From a checkpoint of a small transformer trained on Wikipedia: a variant of Adam for these matrices.
Each number is 128 + 24 x the weight over its row's rms, rounded and kept within 0 to 255. Layers, rows and columns count from 0. Numbers have three digits each. The size before them is the row's rms in percent of the matrix's.

# layer 8 attention value, 192x192, rms 0.0735, rows 79-127, columns 96-191
105:146140153149148172131137130138081136115114105102157123138126147127113135091167117129131094107127130104175153092142116143126076121142129123143067080137123135128146128132130091101119124103146117111165116091039105104145170124125118123111156144120138148135125158062147115145143108152115128147
099:128138143135118112143103119107179085155145114144114135135155153111115126174090127142137125145134146146108122112083151118117162155123116140148152139113101131131134131126161138153109138145089125097135131174195149103105080110114110161114102124108114128156117118172072142106132141122111158163
108:143094128124151158164140114112092101100137095133120157152163109133168147098110138109127071138116157126138164175114142158131105140141092110130114123114112138121151139142112100151092095109142112155094128114108116077130095122124101184095134115111176175104135166120118149113157137105145116139
107:106116119120142134062142103080154167166113093133128129200084105137117120102113159108150124146123122124114129083168164141132162123127151147086176126129128133127106147093155136134141119121114140063151118122172134110126099152125143094139120115111111126133143097131098120144155138143140137143
097:121129125128113119184114128173126050097107161154173132133130096131080130136124136153115150099130130165164105110159090105137109149116139143108129151119086160131113148170168111163117174101163115137149125099126117120140094130128136144139095135123101116126076114116098143157229127126113136152
091:135122142115110163113135138092075150155089110112111160131104118131189156121154133117141112136106163087107120144143149148102138115130115096117119129144120134124140134091116134132109066107140113099114160165147114128167151153120091091129177120120143169130166113123132096110124111112178158082
104:114155111115122156121135124141129113197113095140112128118163093138139161150119111137110179120112129184140102159125148103106144130137115116114130115153091118110127128139128150113134149152159118168102131136128099160123135168127145116131161130131132145127093152121148121101175144108155166174
098:121121171145133125117117101133130160130148068137113114119121150116159116131121108118143088145146116109089104115092166098108155127106174126139118127128149110147173115087112129087143112104108125131121148156160154085125129115127140093128107148113175157143147131120103084133103135142137092153
098:104140130113122079135118131134136110141186107155180076169153132112098110100109099124160148158140130154152121068143140135130155149150141149122166126108111138132106128109149150139186117147125157135094143102169160089123130167124160144116108107111102089119123113150112124147173128154098112186
103:157094087154134119121126132126116116088128157139101141166113124147065121107159161122099165122131095123131156169166102148155119112137078145144139172126095100137112129126159147138148138129134117138149098069108114163140160140130121113172151130119123094102095138120152166147097142148104141159
106:135119123123113156114127131144115155074161120122096124104081086146134129140145154126123128128108135153096113166119153125090144114110168162092195147163130100116114123132117104153134131112151131157120148181144146086148088166128138143137136135095168190116149164119143072089116124159141151142
104:164137162092123102137123138155135136126108124106154111126147189120127111144139116127151097108129120131154130094134088133144184133126126142169096110094147112133117089095142152116154135148137115138119088093102121147118167119135152141123137154143136058122112109088144129121077141136086127122
098:110110127123126086161149133123143116141179150176161100126135090119159148102120073109129168171105130149143120116155113098140117125188113143115102109165109133126164161117123136125162116128175124163111143099147143129103123128132176087117121147141117111139110100136143089133137122123147113139
105:175147135141101097105140120096143162094159117151120154174136141123132116115116098117118125156097153114090111159133122123115129148151100122110144122129137174139172131134143132127106115139157124113080167124176128073101134101131122181124127175141144113129178127134088108091122118142129105100
104:158132101124115093082106130128093167141165118110144106137101180119117119088138100108132148148097139115086104149149090096147109117148141135115108146131144125123131135134117153128097143128096121102123148138165107164111139093128169102114136105155113094115122123144121140131128132139114140094
097:122121125118130169148125120159163127081113158166103154113093106118141114127136146143119086095163105106082117123117114137137114121144145156110091156073149142120129150148155117129121152144158163105119092109145145143124118091123133173130127106143122136107113126069123179161105140134132159117
107:156135082132147111146140129120141062116175148154130115173165093122099126122132105131123162156127138145125135117084130134114114163183110127171136124132072112105165166162149123111123125121127146164114142100141130083088118163120119156157119150147125125115106121136145143116179129101092104156
103:099124118057126145126124113136143149155141123128131143132165132130120148074140110139159094133144153122125112150144160121105133149107138126187121121092110134093081164110097117175133097142084150157101123168183135118119158159131143103159096143144149116097141114176094131106115122118160108134
101:148140123149136143074131128120109142133138114136116142116067106124135063141130159118105205124083122117166095173154144117151133123115126111081142136141166112116128086103109128099093129089151112103089122124108111168142100095134141155156132147107136154129106116139098126142133128119130147083
106:163146158137123120097122115121111170103133026129150134143135172137149116167100117117139105129123114129134166145096131123121147090122118122134139136104132107116130094146112176107159109120115126093076173149125108152124145109133099121110114133075139156132111144102147110112116131150131106134
107:110109092109122183142144123117113101125106127144098157147110110142099150156141148151098161125120125138080157168128097188114062131135120086113147148108109110140146134150126113130090116131121123120119094143129138122145150133123121138162180116139121167135144110103152155146158134100158184161
099:147098127151154118123088122116138084107179153127117088170085117130090121125127161126110143149145126127170116093109131120131142125141127153158112121116107097140155113159140113148154134100088126112113091114102151150148111139125136103126126122096155122130095133165125161140184125116095140159
098:140126136090145073144147137118144107079162155141155159108152134113093151119107108158141136165115104143142101113144111098138141138109116113120142132154147139137101156114140149103166136159150118169150145157135135098076143172137105113134126156174134084117137129154141143108159123124099088101
106:116132164131168101094117110123096174132114128092137132153159158119068136115134141120166131142138133117139152102157163142118120115102159156156198156150102138142088135117139154146088112118124122132137137121110146127138112139133082121121156138117133132127134122097153132080167099140114130113
096:095090119091105146151150111148121095155125132126134099129119130137144142099138115146121123158139118129109095142160091131135047133150122101149080114114161137115161134160088091116083124137125118184118131099100110125117168098138139105114167130119145136153122150081151131182119117076136139100
092:110140133155112188085123124138113187122080129129114145134108122138146129104165160113089132126103137070125138162125124157143087119129170138122115133150130134138112144116137130174097086122125129109135122125129112175181151125130147092140147111137142149106159096083148114133112093152164142131
111:080117129093132125181115124142087084133103115109127195101166152123140144114122106104161126146163112167127154112141125121133119127129116102112081100167111143140095167107147153123112108173155136124140122139136103156110115142118122113118147123139094110148115116125137137144151137121117139138
109:107107150110115133108096119144132095099130124118117128131075130146103104114155146122149126186166116066119137104096109151139113112130131145163068160112127146113132161108142124164148112108083169152145058153159122110134183120135134100146095100116123109129147070150124136151104151118124140169
104:153144152145148106076116120103148143176087085094133133144166176109127143181116152141116122134118102128135166098117164109141165117094153110158135104159158116153109069135126148068113095100137115138101162123131090103127112151119115106114147152125131185113119140122148116089147146136119113109
093:143108163076091115096141128120141087169131098120117127131150118125108140098139122135141105138118090152082108129145144113135138131123108133075106205105143121130131165132162170131127184136096128130134136153128105132124120097130147098102122119147115087162094165117109169114176118106121155140
107:147098138106103142165122124184110095113100105108083174143171165124109158137157124131147107109151089139113114157182124123134139130132133127141085138142107155125147101122126128126079108127180106138123144119123150117103122114126129148129170137134099144127144148151124090141115147125115157127
112:116132117149139145157104135156123155159097142091117159116092140129148126105132105106138075117155142141145109098144131143140129111143174152150103108113124125121117100101112118107135144119144144137171103103109101147141111141124143139145121104145167125115093078106123112138117149131115149082
112:114120142135141132127092144124111136157090120125126093140154149134083125152143153129124162079127136094107148151133137127126133125117130103179092144123163103135130084094101135122051091146144124132060089081120144134110153116129121179133169160111144136115133159164153158161111137099147128134
099:143112089155124133109142149104139118070143144104122126134150145145099114164118140145079182144114078129126124134156077127161132135125117094091132098161159108164099082143124146081128111117133092125138124073104149123098102147134131113147162169147146143115155163153111140172144145107103106098
103:148127147112109121170120147140103095116127119083147141112112145137162145102152124125162152091121117116131116102148136119088141134084108076078096167105140162087118084129113127126124117153105116130110122207176135110174143123119093128105152129124116133148144096159068110130122128112154179103
103:167124107125089112128136111139132125154148066161122126125153113116174134151125094128150123114112127163118157183139154128098142124135093144160152119133112164111172109118117147128158100151182129160096163114143094155109107158120107141128129123093142124107161146127163057080102146135132117136
105:173120142118126155117125115126153124171119103129102150109090131125155122136123154154146125104135122145116129154143138135136107124102106091123116166115119143127139081106067102133109159114107143132123115150114085149154085122134117125130122097088140158075120133093127128108113135119135117120
105:110083105114123165174119113137150102123113124123123127137145121135164116161115166122131125157125114155167157154170112153155079126114070095137125071129129143124128092146100114127126130114142124113103127107104112162125105145124131117132112135101148119144130124121127088161127139097118092112
105:103123125138160130096120107062115116183161151120140108103126112124141091124111147136155182101136119129144134120142178119157124108153111108116124114110151086137150087143100152111147106137126119077083137097135133162139107118134104115108124132095129146115120112137112130130112130129145123088
110:113128149131119184141136135163085128120072136107099149112126081133109155160154107147137137180138071121122140092130087166124122099109151165102117145155122159111106187106132146073138112152106099159187117145134115096128139155124124092143148125141103126146163144113191118124117128114122160144
105:170125156145116133094117122122156141113142128137085082139106110134147097123127150142111138142118137132130113111090137138113140109149110117186131116126118153112149086133136124144167147122096136132075098126129137174142140145123138110145100135103171118113113134096154106093118126142119136162
106:182119143109128164139140123125118120140094124149098120163116142130152141130131142142096111076144160137117126152154138147118131115151122132171088143088088112109158128180112135145099127099131121115082100112115133148166149088130117142143154135109149173124057127090118166160148134127157151134
114:099137162119141161114137129144129125159135129159112118100124079134107137148127109171147150104131123178134089103131146109116163126151135127122141148117117117104110133130147136106167133137139137119117089124094142135120127144124102118140131116135126152126101135101176143139160115144133139142
105:168131125138131152098127132116098191108105134147147135157088084130098103087130145095092100182122125071153116149136094141158083090152132155092082127136136147140118185140127113152101090134135113126151113118116110148118134097137165145115115100128126097138127102098135160108139138126136133126
103:107117163154149167081129118136108117137128110138047168100117098131125150106162139139123157119120075156085143130069133132135093110175158127087115153164108120116120134106146129145177182106123149124133099125104115136137140164120110153133112109130130158111087136084127149118152118139116103171
110:126104114139121190116136128072108192140105111121076123190112107128117116147147142130116117109123127137086155149181116178134120114160112118102104146127111115149126103113129148160107123140133122063160128110138153190122124128121153110140139121133122128120139116087129139158112137125155152153
098:116125098150146149113106112152139108127118119121048124125131085138129151145162126110154126117161111127103137104087166125099140125138133148163103142116085129091147093124154124116135127125104155155147125103140114113119122152110089150181152110101149166086123133116133152120138161130117139138
110:118139103136111117061107146115119171130121141135131117138117159140095116120127085110127150151114117101124148152139088113145092126120170157110108143145121144137086156099146140128150103122100142138140102128160092208119178128124157078149108116151119100120128111138165125126162130153134114163
108:119109114156135133129136147143119139123138163119121144139112124126103122100136148114097128152108150126122132111126132107153093119188126141077118129150108122138105159161139117152111100089127119089134128103099135127140148120122121152104126143161098135098098095114113142151146109141132126132
# layer 8 attention output (transposed), 192x192, rms 0.0726, rows 79-127, columns 96-191
105:104099137121119112137122104143140138109112164127142132154123104128098098132144172092119160159133117130150080115099152111108158082113119144156133072133112113166113147108136113156116105080138114135096097160147133114133154088157136087142131113085117119135134125118138151095088119134107142114
095:142141088111112122122138124121154129163140098137131114118127145189159179122138130129163135127130117123149154146138111140136119129118151137121130164115170114128130116108104168117166133119107157129110133113119160146155107075000153151119122148183132130131123128095118090102156137133131156122
105:133112111128122111149123113172141123165094165124148119150116092176129163111107143122121180136115093114169115100137126166145139111095116119146149108129114123145138148112131126136120148116107133132124154148146153121124150097198174106142117141120111095128132148114144113094143153126141153103
101:124115127102074143122160109093166116149149087118141106104123159078129154172140115100121193104163154104116163143171122101143116120130149125111127162138136141137093117172135102131138157155115122108128122151106079146148146131054113144125111118152135164128107110095125103088098070139110153145
100:146086147127136094097162117117099127126107089136124162153112153127096153117130125125136167128121143137190139119121131141120159124124127137118122149123131094150127128094121134165129115167133109057149142090123140112158134115102098105147119116126152144170132117120111132161073105147090138122
095:114160114090144143144141096123135131133179159136104121153125119080124140135096147087082148078140092082109075110147134108157119114124076140149147102140127135109162149155132105132149154119146124163112133138125092115095106152170144109138087155155087099115136151132186143121153147123159097134
106:107177106175101113110178126140083126108123104142130180145101135133123141127106130126176112105152122134127140086138137099160121163122091126131113157117084150128130077155119139090175131128137132102139152108108133124158114149138104140159125120131153141134138095148167135114109134132129141100
099:143161096128128087137130129156129148154171150108098104138133086156140164134138153152153122102119079087135117143129084118129128112164151143152162075160139124157096111112127142123155120122107155155071133135129137140139111073079126164137089139150101089107129121122153152102149133129139108100
099:114129134158130083100145146135137146129088075092114144135080149178118131121155140118155162124120154178126163172125100111109115125134113124108115127095140123117100110143150125100131157145113138120160101115094111133153134085041095164132142163136164168120112130135110153133098100117084111105
105:144118151120107140120152161119124074098079096147175151099162155114110097120113151105107129136121163155146130133143160128128158142122167089172109166114121142104156166143133117163122115140119138070182161144109135119095126136127135105109144107106152148126170134144061095132077114115112145146
106:129144118118111122108151128115138140145158075156110123151113120128119178137139125147141118084131127115114142169112072124099134158138099093109150125121130122130113074138139138070167147102116110185136172138111132129086123117169097140158136133100143125145146102123170101113157089131174142133
109:116120123136148176125078147117178155125130136120136133089168124142102082126189118118126109178101153187081129112112135121102108132143133102134110115111116124091143125122134161118096119125100148095120152155148137121114159107054127106097143107081154129118158093127122133155101127157125113148
100:116133153150107124118138143109053131118138144094078149135050103177102102142100130090106130102123123164136122094149106140121143129121128125131098132164154151100107149125136103171162125171155101124154136138126114184159119134135078150150127151133136135120122173133133175134125098143095111122
106:131166130087168140168130150140130095146160150113080133147119111158145158154149120122084157143145114110123149178134100159102134138132181112138132118118159133123130102074101140098139132124126136149163124147133121144126079099133084145133094145099112146139108175089145111115143129129137124150
105:127165179096154128130125130147085139103125125091095091106139145111120151152131135135119111152125134123133114123149115089103115120101143142148107122107164143080121117136119120143121139140192128108159138100121107144139139146175080134100110156137111165122104138138099149191125136126127092111
102:135087117116104146116089119139143148146122092132166123133143133114161130104121127184128126136091114110108181144128117165104123152117149120127123140144092140142131141106136120138111147102096162101168098131099145150133118167093122141157180103141116102161126109123094079159141128139172129152
112:125123148157132103124144121136132106162079112120137192149101150202151129104111158138126140123149115157140111132146142181129159148070128132123130156090155114145121139129128129155171117159112118104170140100116164139155102086099109120139116134135156157149155162096114137088121141134086151112
102:112169154165156090157109128116105132154137124114076096119104130166097138124105105154157144111116141131112120104127132118156114108138101112127113130107099147115161123149140133118123149132135141114166184116137109112116122133048115169120104163134110160100166150106162168125153132132117134101
096:135130133083130137134137139094118093132129137140146106131152145066124145179134096136083114138140137161117161133152120113121118141160148138134161130137127092117094126153112149146094144154129159144110116129139120129089145162255099105107120095139099140133141129120132123133130114101110096138
110:141152124143109117117132151138149115147129139117142115150155129118168114132163122122148146116134117137076130151144097096096132127145138101168147107107117118128144098117122155160111143108106146154090116129112136084138143054159163128116127141097137074077156080108136092123116147138153108138
109:132144117146077135130165115140105078122112120159167155115134147087160124127102154109130125137147140096130111122144145158112114159078131116133127184114096148142146115164120090136187147125123134119187103129133101109104108199177158113132144113163131124172119167127125083094107147127166139135
102:138104114159122103105132101150158104131072070120165142132114163151134140102136137133174136127117117152166157147124117103141153134123124181119149138087153122150106134134153145129185121128102167104123146108125141115157133048116148132119125137169115190103133113153100096131109101125057136105
100:117115130159154160106118150120105158164096130116115171136126124164096107110178118120135102108166159136129145125105144151105124116094128095125081192160140112135128082134125134124102111160136099139172147103130135127138137136088136127117135133099155188139112111096124144127129140133102151158
107:169116106070154125097160141092139102148102095128129126144174157147132130141131141098130120153173162121117097171141145083134138097120102100126138144096160130125136122138130121168087152119109106147120150096122106094104147105140164092094103150112161137091155115154119127106129133126107127131
093:138119152183125123187112110161074136119116161127099139125107117137128077117099139156112137136100096145145096097106143126127136094122115138173123084139087165128121152124165109141146115132156108142108087147156121133092121197206124093093143119142093092094117161144131171124131135120152092112
090:103135148098121099138139148106150113118187142140128119137143121068119084141057140118116132121119113085090115164130146130158129152142105137125141091137092152154161163150150113127100168111123122142099110135135114106108108173211107138137117132125069112137111169123154131143101134090161123136
109:098134102154144130092157135143086166171125131101111164144115107176105118103113092075166108106129094085166100092112160084168107113067123126171106155133121136073148102127084148121106140132164141105139163080094122119149180125045164146119147149127133133110101119157139157154116163116126139131
112:108134137144143094137101149116158133157128090111117094092145132138129083113102110170153169120113105110145112160122124141120113146110165130154125139104101113116132181138132155156157105125082153126101149113132135115137118105088166145107115132176102187127128161124095152146108150121123119124
108:130134115116137133141143121140173131141157164143115154112173140148119134112178127130131098144158133127104131120163152112131120125154130109141169117127135126156096101122104159106104125134137122170067141117135140121135160102111132107132077078125139120128146061121157122064130146115139115135
091:169150121137112160091157116157114122129092091092147160142132130147132168142134088149165174117133146111121124115136099082142126088080113112132096138125114135123140102126142136136108137147120109092142128098124103147147144139015110119084146132150105157125134081117109120129126131156135140140
110:167169143113159120139150105146096148144128122148145140118123144192070146113109122131095129133086121113155107130103152109128128130084132074187123110110128135114143143111093136161119127116152147119116149116100099129112130146080124098116153097127153108094139107115133177190152169101116101090
112:091095110112164139128080137131151145140147132142126090086142119118117152127142117147123147093106118119092127079136137118135119156141118129115136107161091132109105162137153112118131131106162183120094163144147128131135167151070147151156102111110157117130136096120127128167082108144112129131
111:158136122140114122129136111123162117105142154154141148103173128156108112121117167151131068200094134173152120112133124129132105090120153133192146129099134147121122150138092176114136141135107138107156147132120147137088124129211154125112135131137125082116153129172116149131127184109146150099
100:172120133133137144137138117162163095119093130130146181121121148062108127115144141089102084169128157170144164143107170158106142158110164111147123140141165129140101115148135120111110105172171122111138134152120094136125157164187131099101160056115132155135115135113120105139100123110096135152
108:144145111098136139106135107138127135113123124149107126128117101098121153125099105140124163102101149119111090110114113146131118061129081130141121144110093109124158125095090147150145127132148175161138111154091113107115127137113172159143123133138143116089162130132155153218141144142158111107
112:117164126138132144134171181125095158122144140151100145126106111180137134135091138117119140093130127151120142127141104120109157162175129069140132141118113156076137111106109133146130127113123130183134161148105138122137110096152111138110108156094179070098134145102127135133149152132154126128
107:132110139134102130117125143141096153116124139171145113102159125123148163134083100151142168113101146114129152114184120131109127098152143133140147139146098116135120140123123136174127151078147166154090135132153126099116167166153141108113079096121130092129152073076120120130156140160152122115
105:098115114128113134163149147105097124152122158163111128096106119096102108103084086076086149084103129165163125084126162127119140148158149116150146137154116144107151152098120140178091109154165122146114139160156106108125145192106132096103121095120101110097134151107151149129122125134141132143
105:152151108145112132141122115104139101103122149097120132150129157095157124149121080110123131135161144156128168095162127099178138095142164155094137142132165142076123143134121126176089165126124149137120104165122119116113157142213160135112133154161108091095126165189113117139153112122111128102
113:137138113125110135124129142103159138165131107138103158104127148106099101110123131146153131121135127084145091140094164129110113180090134066136100176139124124132148088150127123125111103129116099156104118110138116135124128202130155092112144076123147134135088119108110128117105184139146138152
107:120126099143117118118144152145141121103138116146151175133134139139172121116131098130162140140122111185099184190139071100114146190159155127108170128084123114133125116114131165105173098101106153145108133141134125098120135071147120114095097114092081157095154139146134117119128115135100121147
103:165153137142111102137149094155093091126136144143157133159137127126170135155102127124115154135106086108127118127146125112170151117131100141119162113107123131141146161106162122155156166109108168081116129128141127110114117111166117098139108143137085055111198114125154120118138134141120087108
117:138152115159081154099120106122114127121118089151157165152108163123127126127153129153167122110164168143097169103125123117133106154092115114113096161133094104157105110178145135129146136142081130117128098109120144130136135166117139108139156091128177149139148073139113135102161114122089142138
106:088101149105143142137098135099142117155129119093150100110128132119106105152121108128115157158123120105152108142150118127107138164093151154140133123152120131122134149153170106122086135116107124089124147092162117138144142117220133111146128132113083155122111153120107119142076123131121134149
106:117144112159079093079135142142158097109127098140179157173145133139147133102106114157176164124156128133114156125150117131134142154089148120156120143124102114165101132149105137132158120099090136120122099117103136114143142121099135134119137115126151152171143087124083106122136115127117169141
112:132160103110080182125164125128151075130147126142164153104111153082150152161090134066103131135129153094113143138164153109133113163098151119145116135155146175112155159163124095135136151127137133067132130145129053116142131165094132125125144106139128105110111126120107098127109118141123143138
097:161123100138112103109154149171152130149125073148145177120140127144168164099109140177149139088117100121098153160123140144152148159121137129150147152086095132167115121126090125104171115094088178137114145113089162103151118083073159160156104121139156132143155113118085123127123145107133167135
109:079147199112136103117166175096114141107141121095111119106141118075119100145103144113135110138141158106112109140131159110123122129110134116130092131129126169129133122168110117139116157153147123100151145092134114121149112161149094176129108161104133194133130119123125158151055161113135103156
105:132133147089135121130106117147138095098118130103154103173107142105093130108123118100105161150123164116113113112143138153142152150079106129141120090108149146130133190132149103146114121149148118109117072111122100145143155153209124123149153091135143177114142135154110148137127098087089093139
# layer 8 attention query, 192x192, rms 0.0846, rows 128-151, columns 96-191
102:145135061086126097132151143126173129126162157106133114151147097126135161111131108140172137085136116109157151104121117126163126100145099126085150077087158130095166090132124124103153144091122121162138110131100141084104135163112174147151168138163149103109088166116101123110164122130177149175
109:096137140115109123118141127132125141152176127098111115155115088139107080136112152103182118120123143106138175143149127140180101144194124113108127091138152127127126111144097100074120129098129133121170159130074153159103129108116139173084129170095116123107106099124106162107139152106132148179
106:102135123192080082134133132124151147145145163139110142128150161148186116169133125104195130104158108123115103072124130148160135097129145121108106077175103152167098076117169130167102147107109138118104133135104130126153140096107150143134149142114139087116107123097160119094119137111126159139
096:049148144113101113156124117115084132136100100114112120117095146144115088140123137083163092145090151128067130161161133091133135151152131119176121140159127110115127141111098102144129146116105114129121184142121138165133139111105141117077125130174125149132158143116087164128111120101139152117
091:132138154139104117134157110147153107132131173130105115124136108172103142112114102131149119095167161122102178170152124131131106085175119148175119096131167140154118107120111100132165131101161166138111185103109129147129124116118140141091080138130130118048140133112147143116129127155098170119
109:124143137145116099147138151142137121118142179160173086113149118099149115153105141094158152122130110134123129119086118150147125085151115131117141107142075147170168108091144126090137153103119146172106110167138149084096145116119121142157122161114103062128119076110152078112131154147123118136
085:102123145106105075151124106139131149174149098148120071132104122146084109119095159100171105148136092109115172153153152143146090164168145138107138092113092115154166117160123116146111147113116119110126133111092104143172138112104131154167153134164143145158093138126130088105112134140149145139
098:142122128149113114140118142139146141131109169106071118081130151086133119155082134116136116076123128166100157130067144138115147136129122143112109123111144105145153101132119121138165097136108118136140136119120126124115117106171145137150119108132138117089088168152174072106126134155084139105
094:151126121130107098101123095156153115115135137163110111078124125176119101109120143117142072157176175134160120150143114110126089125156116151134166114116169166150137146125123123105156112154180118108149106107127139143168130131085144123106104068171126142108128151134092164134101127119125136139
109:103130142058149116133095117125100108169117082152158082125108089131087151130119156142104106193118133114108139115164141143123108134136119117105149136140104108126191178133085096134134153128128125119141108136091145120160108142132116129144125104131123151216171105124138093160123130110169115083
097:129135131094099123185105122134118130134125139118101098108117128117130130139095140061188096145109142116085156166157102124147109132175133090139134117126080101162136143109092119103114131139105090174118124128136114162146162090110148137179130117120108146137143102118149119121103142132159148124
106:151121129132122182129123115117144139187145148080094130151098148099137098140086133112129113097133102142146140105154158128142174132150100151120087104116142111095146145126169132089114124147113090079132153131143148126138113082146161133156112133078147103131100113167156083134117078142124088121
100:081129147147116103131109121123129135168093133188125110130100106145128126131171140102108085171161151160129097080146154134131130124126128112147130143131138132152105127167117089110133134116117112108161149095156102128161112141124132067137121076150152127163115160146114173115119140124099138113
107:097172108149104155151108163148075117132103155140132156088109142114127175136158117117132137143124138089113146132079146115131128117161125145160148158111131130115124095089135138111141136152127119119099125121132131166149125159145138124145143098162101115118122156136114127109121147131121168125
104:197098145117138127135129131116142120146141111100173091142143102126163121155114137145112144145129129119085142140123129086104196091113126085096085123149095122153137106114142139102095165121122146134108073149143150148149144107123129150144126113117139123147152044141136113118117091134140100090
106:115133141094113120143139138137070122149134130142139150132120119151090139159135092177116126175137163135139129169142135130107107108151120137144120121123151106135112138136082103160103153095073184134154160107118115152101104105128118158115116142107116157102158144134108141141123160116118140129
122:164121111102139094138111108135148108099106089133145103129137111134149119121105178115132103137116118160090114141138083140103124180120153112153117153138115125142134175144133131154152101175169138159102156119116143132130144133127138118111152063127144170148163117134115140181122120134126105098
107:142124097135138148138076160185160126153114136131137122071176119076114149093095172139137130123096124111152158086121106152104128131151131126122133107086150170134104140093128100103138141134110120062129093127090147113150119130155142143174101108113122109100097147134154084108132152127104122105
106:130103131154148152123151120126148112200141158149132110096156158125147140161143112161145130139172112127145130096136159118124139092125102147136102062133132153154124118103135119109124162141115125057084103131161122129141126087118162151114101126119119121099085145154155111092141132132107165121
097:084105104125137159138125135109108095117142138103107102167112130171167102114086125093143157131086112129139165113113129083144164144189130085106111112150150146108110127101106120093140155131140123123150138150159145141120158144103131123117121137128107129173130110153131164099156097109144146141
098:116121097078091114122109132155137150121132157125182095099130117146127171164139116182128087151138120125124112151177124106134147099159135134098163140134179119076156160138111158116141112154145104147156099139087190116121129122103171100143118119156112108133137118129130104125145114089135139165
110:144138160108155153135082133095100161125139121146166132133095165103102137068114156111092153133137140126107120115133145138113118114083147141171146130099109130110109143133178098171161140137117114143110115139167108111136162150146116115139162127084156105156149101097084128171100145183168092110
092:116137147138087179118136107136155113164128174093104115107100133150123130171151084130166099131176157181127119139149134121116130130108112127138086130110164134104145130133141125127105156154144111127137058131118085178145148109105156133139135098154129131080175129112133110086120107138155138151
096:081135115169160147125134099134151147181141129176099171117158133166079059127131142119123133182138146120123130113123151139165091135173140117091112145110144093137111119140132113060108108145113108142134166103136113127137140136106117111121156107144137142160135171121137134092134132127110156118
# layer 8 attention key, 192x192, rms 0.0801, rows 128-150, columns 96-191
105:138150122147127130126166104148168110117149129107108131129133124098151125136120105113119112116134107127106161136115164154100140113116098089110104118094135129130137127111108174121118163110103129137125083166132137096123080116190134153162120157168150118107153126121153075100111121130156116159
106:155147116167146133163153127112125134143099127102117119137131137094125107147129075102148095119117150103132156125162150095125151129119090103141115147110118173102142091099136126136120167094137122165133115113133121133116127167191115110114097146134141131135096093149136141127081145121141133157
110:122130121212092139135149126159150123152136157133130160132110104119132120123134117131155121116160080117128164121112134112155116106123088106117123119120121144150134115092123140107105186105129112121120083166137157152122152117074123170161091113167149134111109153136116113106119153135149103150
092:130162171181144149141127112125134113138124136173107143147104127092098106143156123116093121136137111125135138129181140110110110109150088111132128153167121160108135125111154115156133147083150135132159105121127110140133122137174072100136129133136148117137116091133133100126103144109148106111
091:154147121186140137140156109133135121094147139142122150103143146121160142102183111116140108124125131116116151108127161126099124087140089081129129122133117157149134093110140192127138115076128121170133106151136127127127149123078074133135116172129129098149136138135149141089129127147131138128
109:107128111138099131126171108156117125135138145128179111130116131125118157111133139113138135171140085078142142128116140117122070096179121136119140125122128119172139128097135120166102144043151151169091080164112143103111154125084120138133122140177113121128156133137178108099095197168154125131
087:097143139165133167151118110089156088152121094125109115102131143121127123141127143111107142113116139064139134128155155105118109100139084100150141165098132156125115122095160106133126153124106124118109084161127132136123124109216083098152148118161127118109127146137127110114108141114175128147
094:139096097102094104142147133125133137119137105116120108118147122132143151107127113144128136097130137127139119127121110116160134136138150164104126138114136106138146117134118120149168111150111132143119143117136124134121134150144173121115132120133097154121114120117137128132170103133091131127
092:124147142196166150129128118105145109118107131134143157112161121116129099113162152148141105120126138107159114124118138131091142126103099092168128139135146138156113109115112172140139128107118126147138109144126153120159114114123101106134152148131149107144151120114139134088129105118149124128
114:105126152085145148142098153141117102108090125127145104129108131137108141148117114119094171143105156088122092121134155110130111125142143152164141146158128128113145145124142063139125158114154142103128130101130118108142094125130133119168138112115093116151106143108131129129079140145160118132
093:121129165145131154166143121142130128158129145119164123129110153100085111118135108146069120112121170100136149145153165085123095088136071137148129129119115129157125144101111090122095168061124150130169094146118149135114134126194074145118101126149119095119119141139133108106110163137162089126
098:145069093067119126138142138125141140153149121103127110141110108132125160115113078174142155110097156134109106138114144098146157170136123150100139126127113152105154144137141095123140100141104130140144115065117156110117132133102178136126098111133113139096117160140103151127130140130117132123
102:088173141172179146129125163146099099113080151157125159098129109088103117127124129096138152092144128118148096129119157132111151134140134140203151140177156136142094111124127137134165147160117100096129142134119118107128126131100120120161135117112147124150126165100162145118115141145138125140
110:108118117135094146167111094161111179122136172144138140087141115163116115108121124122126141170113089141135130130166135133136109144154172120149094114094122105141145142114116129145126145126157157121147090150133117137106158128089156139140091190125135126111114114097137081112140103132119114106
102:120108160128126110118141111160178143108152097112145113128154134100093134114132115155117132116140149122094155122111154138096086099143109122143114080136111135149162171137148097083066126096152144112129111171099133114127084076166082146123141145104072152127115138105100140119109168164165118133
107:113147191122158158118126095112097100117128159099123118097146133150142145130151073091148140117158133123147161118169142148144190108141143120133129137138100148125123110123113127138153100106134150106125155146116075153097148148055141122128137145102109114148107103115127135156147139152131137140
125:143139138127142105117104136103141122094097105149145135144131074127130121153138190178086105136131153155140092138107089114070108146127145109151134160158164107138107126162117140142134130140149129143163123100094168136138103134061105093114130088118124143127139130152140167192123116099103116086
101:127104101088094111158117133138138131137131117119139109093156111126127173108122120128130139113127156076124108133150111136154141167112150162141103137068140107143134136131128106109112102144096153115125145106131141139143134112184155140114136137122104138136115159135135134098142110121103124120
107:117098101157101144123124113166151127148129135121133159093151140148141145115114055125138125108122113103129150145123153129176107115148122151130125096100109143124138149107137126089105105116141125097131104139127153145130122107062176161151098153142116131115118192093125112061144132161136118136
097:115147139137126135110164105145185129142146145160137124150135157092112094136124117063102127106122117114133154108118155115121114117116107108094128069124128158120159139122126113112084136084149135127136099130134129122088129144178074152113122180106126120089105132111133119123099154157122122099
097:158145138124147156149129123138119117120116130110117135143128099117129147145115124148120132136113118118136136128132159118086131133108102128156142115105123127065149136145110144125119155085150121144141084133114151111125108147064112133144090181130142124139154109135146098115121119124151120131
105:088106151092122143135136130121127168124113150161140133130110121167147124112116149121126159120141158129118095163137103137104114122126138131156155138137137134140092167109134084139111116115114147142115133134144097130127139107141150157127151118092105139076116100135091138131123136103124116123
094:113114131166141163114142110123135100142169141146112159186124168123137113115114095145117132114118108138133124127140193122110165109114064121144128109131136124129130137105089168107103120127125096116161095158109144103134093107177119140111125157141147122122133135095111102093112114130156127179